Weights of a small GPT-style language model, trained from scratch on English Wikipedia.
Architecture: RMSNorm before each block, rotary positions, biases on query, key and value, tied embeddings.
Each number is 500 + 50 x the weight over the matrix's rms, rounded and kept within 0 to 999. Layers, rows and columns count from 0. Numbers have three digits each.

# down: layer 4 MLP down (transposed), 768x192, rms 0.0685, rows 715-719, columns 0-191
# gate: layer 4 MLP gate, 768x192, rms 0.0777, rows 716-720, columns 0-191
# up: layer 4 MLP up, 768x192, rms 0.0709, rows 716-719, columns 0-191
down715:480455463522521513489463519568519528499595571444402561456531528461506501496495473474449460440603538565459586456569454488466401541529515453526472567463473422574528520585501562467482532504563478564529515534475472494450475543408509544499499538446490490506520508512449467521596466456449518479488458431486399460520524550515506442449503454572442628458616524542480507502472522440514446582529488419520484516572436510472459479466448443589423564503498536534449500465554533429508444531546381408535480509524491438557583477507463544466566560535474568499633461542472529464475469477444425423
gate716:569438580543503541453512558473565545437500522503464526452530496549515586491545455494475455486513454507510650608511504536509561394455585541561491508510375399452422434438547565364474511442509472483493504487503455549505554548465570496523564534550544416515486519494540520509430483414501421498436448482556500522485554519503550428470466497495519460490524472499489507467486468601492473454441484444432525473451573478527503530541552478469456505522405439459389533448537550460482488476531485437551545483454476416524477583549578591530467457546481591461465495511477521525567476448471531436
up716:514511542577458571499482463495558442491440501487526551546472429471425497422438480501442495439476588426564505497539569472531534479518572560520598455470490453477616474476484525473564490461482497424515396516551508528528519565465487483500570507505440600514467494559524613542523495469537558393508416507499415525495520440437588442562512454520536568512432458577517572562524486509606557461525536524414475572484433479464565471537476471487497441493541499516592523477437553542617629446473558457475497555487459559475478595548535449443525425503467513359450608418495536527472544563398486447
down716:544519489509499523574418412547548528524371539451463460525546492415531505545438496515471595475562489489490479474514422489513391562558453386498493443460476477530548455384571450524536585507469535524494425524458530454492450618477503429490465407599526518413544563538543521510545449459506453496577575490393482461479427488476442520534510570579576566489522531520515421599486535436525564501436473530511433530578484493490515576503485467487496582521474558483591512498390512482498488505456511452556507481489515551518519446482352508520501508459427507540562547490514528536463516573659439423
gate717:517502537410582482489562547503557457521434520510465465457561526502587442591492467563472486503539488467468537544487545470581510447511474464548454464450518615433473580486515493434458495464536548489480558462526498461477437563567521510463489340533536524550530415530457481459461489469539477497523439580543426584489502514534556484618443539570538490406483653563488481483455432580531548568533503339412522449496548517489476529522488527407463538516486543570472533412513484581497518462449561447457535468510490464533577473530478512588544560504621456565583441540572464452532439569478480602
up717:465454482446479412457460463495531451457486418519444502543464460483435472530449475449499411513545546531591394538507418498497521502531594483484533468446463509444518475486463478400464526499493536368487510482491530524598543534520513494411489532382498502560348501459542451481570422498538505463517505444511501438487510554462514502534426422546472492487496505483500532531568458483473522525449589509501488483476512531427511502473543541507444448571511505586626542408498576414500539519484544508476584519548529530499547440506401416444442497539365516443446577436535534541523486506514492439
down717:519515514491467417502616552570582542521492523453546510459557507579438561550474416478492501486453493577440601486515554482462438464466445466600570567578503559494354509477500570538514478603513478536560504518491448546481483470515505520426408546527489493437420561503523521534496505528456506471477518524564493392478435606475525461459518511475437381505501474499465435390495606394457549500499521536593454528490458504483453539527462534492528499463535395430427540515481553454502447514457525441502564522511376517488472605500384494470516441542476513565477454502530460522463377586509413510
gate718:417568480521470481539493459487480498508509473485611537521526555569609512495569547578472459473471558456519495504440533477481531509554428580559535434495513467542486530406519467471473480570418586556517546517496535660474496559537513480504533552501478443474575539396508535534448498447484404473550434493542401572587535476381468392533496507492510455507461536500457531518550425468368601484506510497573487415570552458521523495595545530447537546527558507574558471477500498445475499478499519469469529468536492479482517500599465470546438487483537480457444461504472459485559450461523470492
up718:483522519531499588464502542447455461483524457569451472445427496469505433549524437490469464518508463443476531526419464519534546557478479433542407532504457485589477577523554464595478461495439514544576478519480578521487612477481469488532586498530477407480467532567543564413531364445481426467472510521543447500487482504545463493512551435457419524578470580552510527566568459570482577463505520476513483445537534502469533568500501495488490442457416654529483547464484479475474495550474462460446528492476608518529409489518504510526579456493489506484475531515536573537350525504536517460
down718:474465529512540431463497563620517563519556543472497519483531469491451380511426479475483527450556531497441563516539503507509430487488513465415538571459598483506444493410518537442511528458523406550483434516464486478579479453534597502502488403509525520512431471475511517504541418468434534423505469407473566432497501504473549534476513526493464530470521558398425523466483488527580535540541411435473454483483405462443549540574467490428513542565464569500426591492537551519443544503461510513547480508517444471489498429440576524476466524499495546529495472523531483502507564422448573510
gate719:503571531524472468537448530417518540483463573535548527502504479501516405497606512577554509492439540557527523504549462480481551509466552485488466386500519484489383492501544489470554447470549556525466548529547555542541551503536517488464466498436440482554583444490509531625460407489561495410500464407485536584425425534527614470509585476531531510508500489444567525566515363593489570463525531465576533562605482542454492568489553535471453463426513492405403475505540491536530462487510583511424458452448530519515501442399592532538448572491513483492424531471513429431427583492508494528
up719:533546571524522440437461481420451553449493608490494605468470493496460467593476494524484528482579564528453503525484536459520560554526412388387480526488523540546499522623483482444528446466566553527458501437503387474573480548518394569456459412478482585471536482632516520539551523510422452504404578488375502508472502506463493529444457481479433526460548522495518500596442443495491501501475415531525466492475431469501467502478523530520517537512481499425547562553601481456534481537432555579587537525452583522626572497399472517487486423328503439408523536549496572447487553574515576509
down719:539488539524480408456555527577567519577594528527618528544453483534501532414431492508576564474544476469594486483496506581485577474521604477484491516498513544554494525509519540515402528449494470510534526517461476488547495419419572431432583553517503584518547428536549493528501536620440547487518499624583534462548496605462559417445508472450533466469403640444584462537425488457477523480463432532602454540476579525554519561516457450561549459509457413446480555512429490463499473464553449414531521535484525468509516518515462511536541366456457460387532485530486417583542453450555403483
gate720:497488480466435522510390498465519426565442478573527562630535588446429433414465483514476501513541440444491574548499428463461485518473574523530439467470470553523474494524590433482424505467448524594510414492539380468458471517492549469489523583466470455527497581546425484556475589472563484493477526445565470562430442510613625487564574496463536537494551530453582558461526474510446510410496514472544605548474553456502549511511447471506490453496481504527520483614483444509611546461398463440481502437493521510431484481501447566568507512371602570546431516519451461519469455587444567512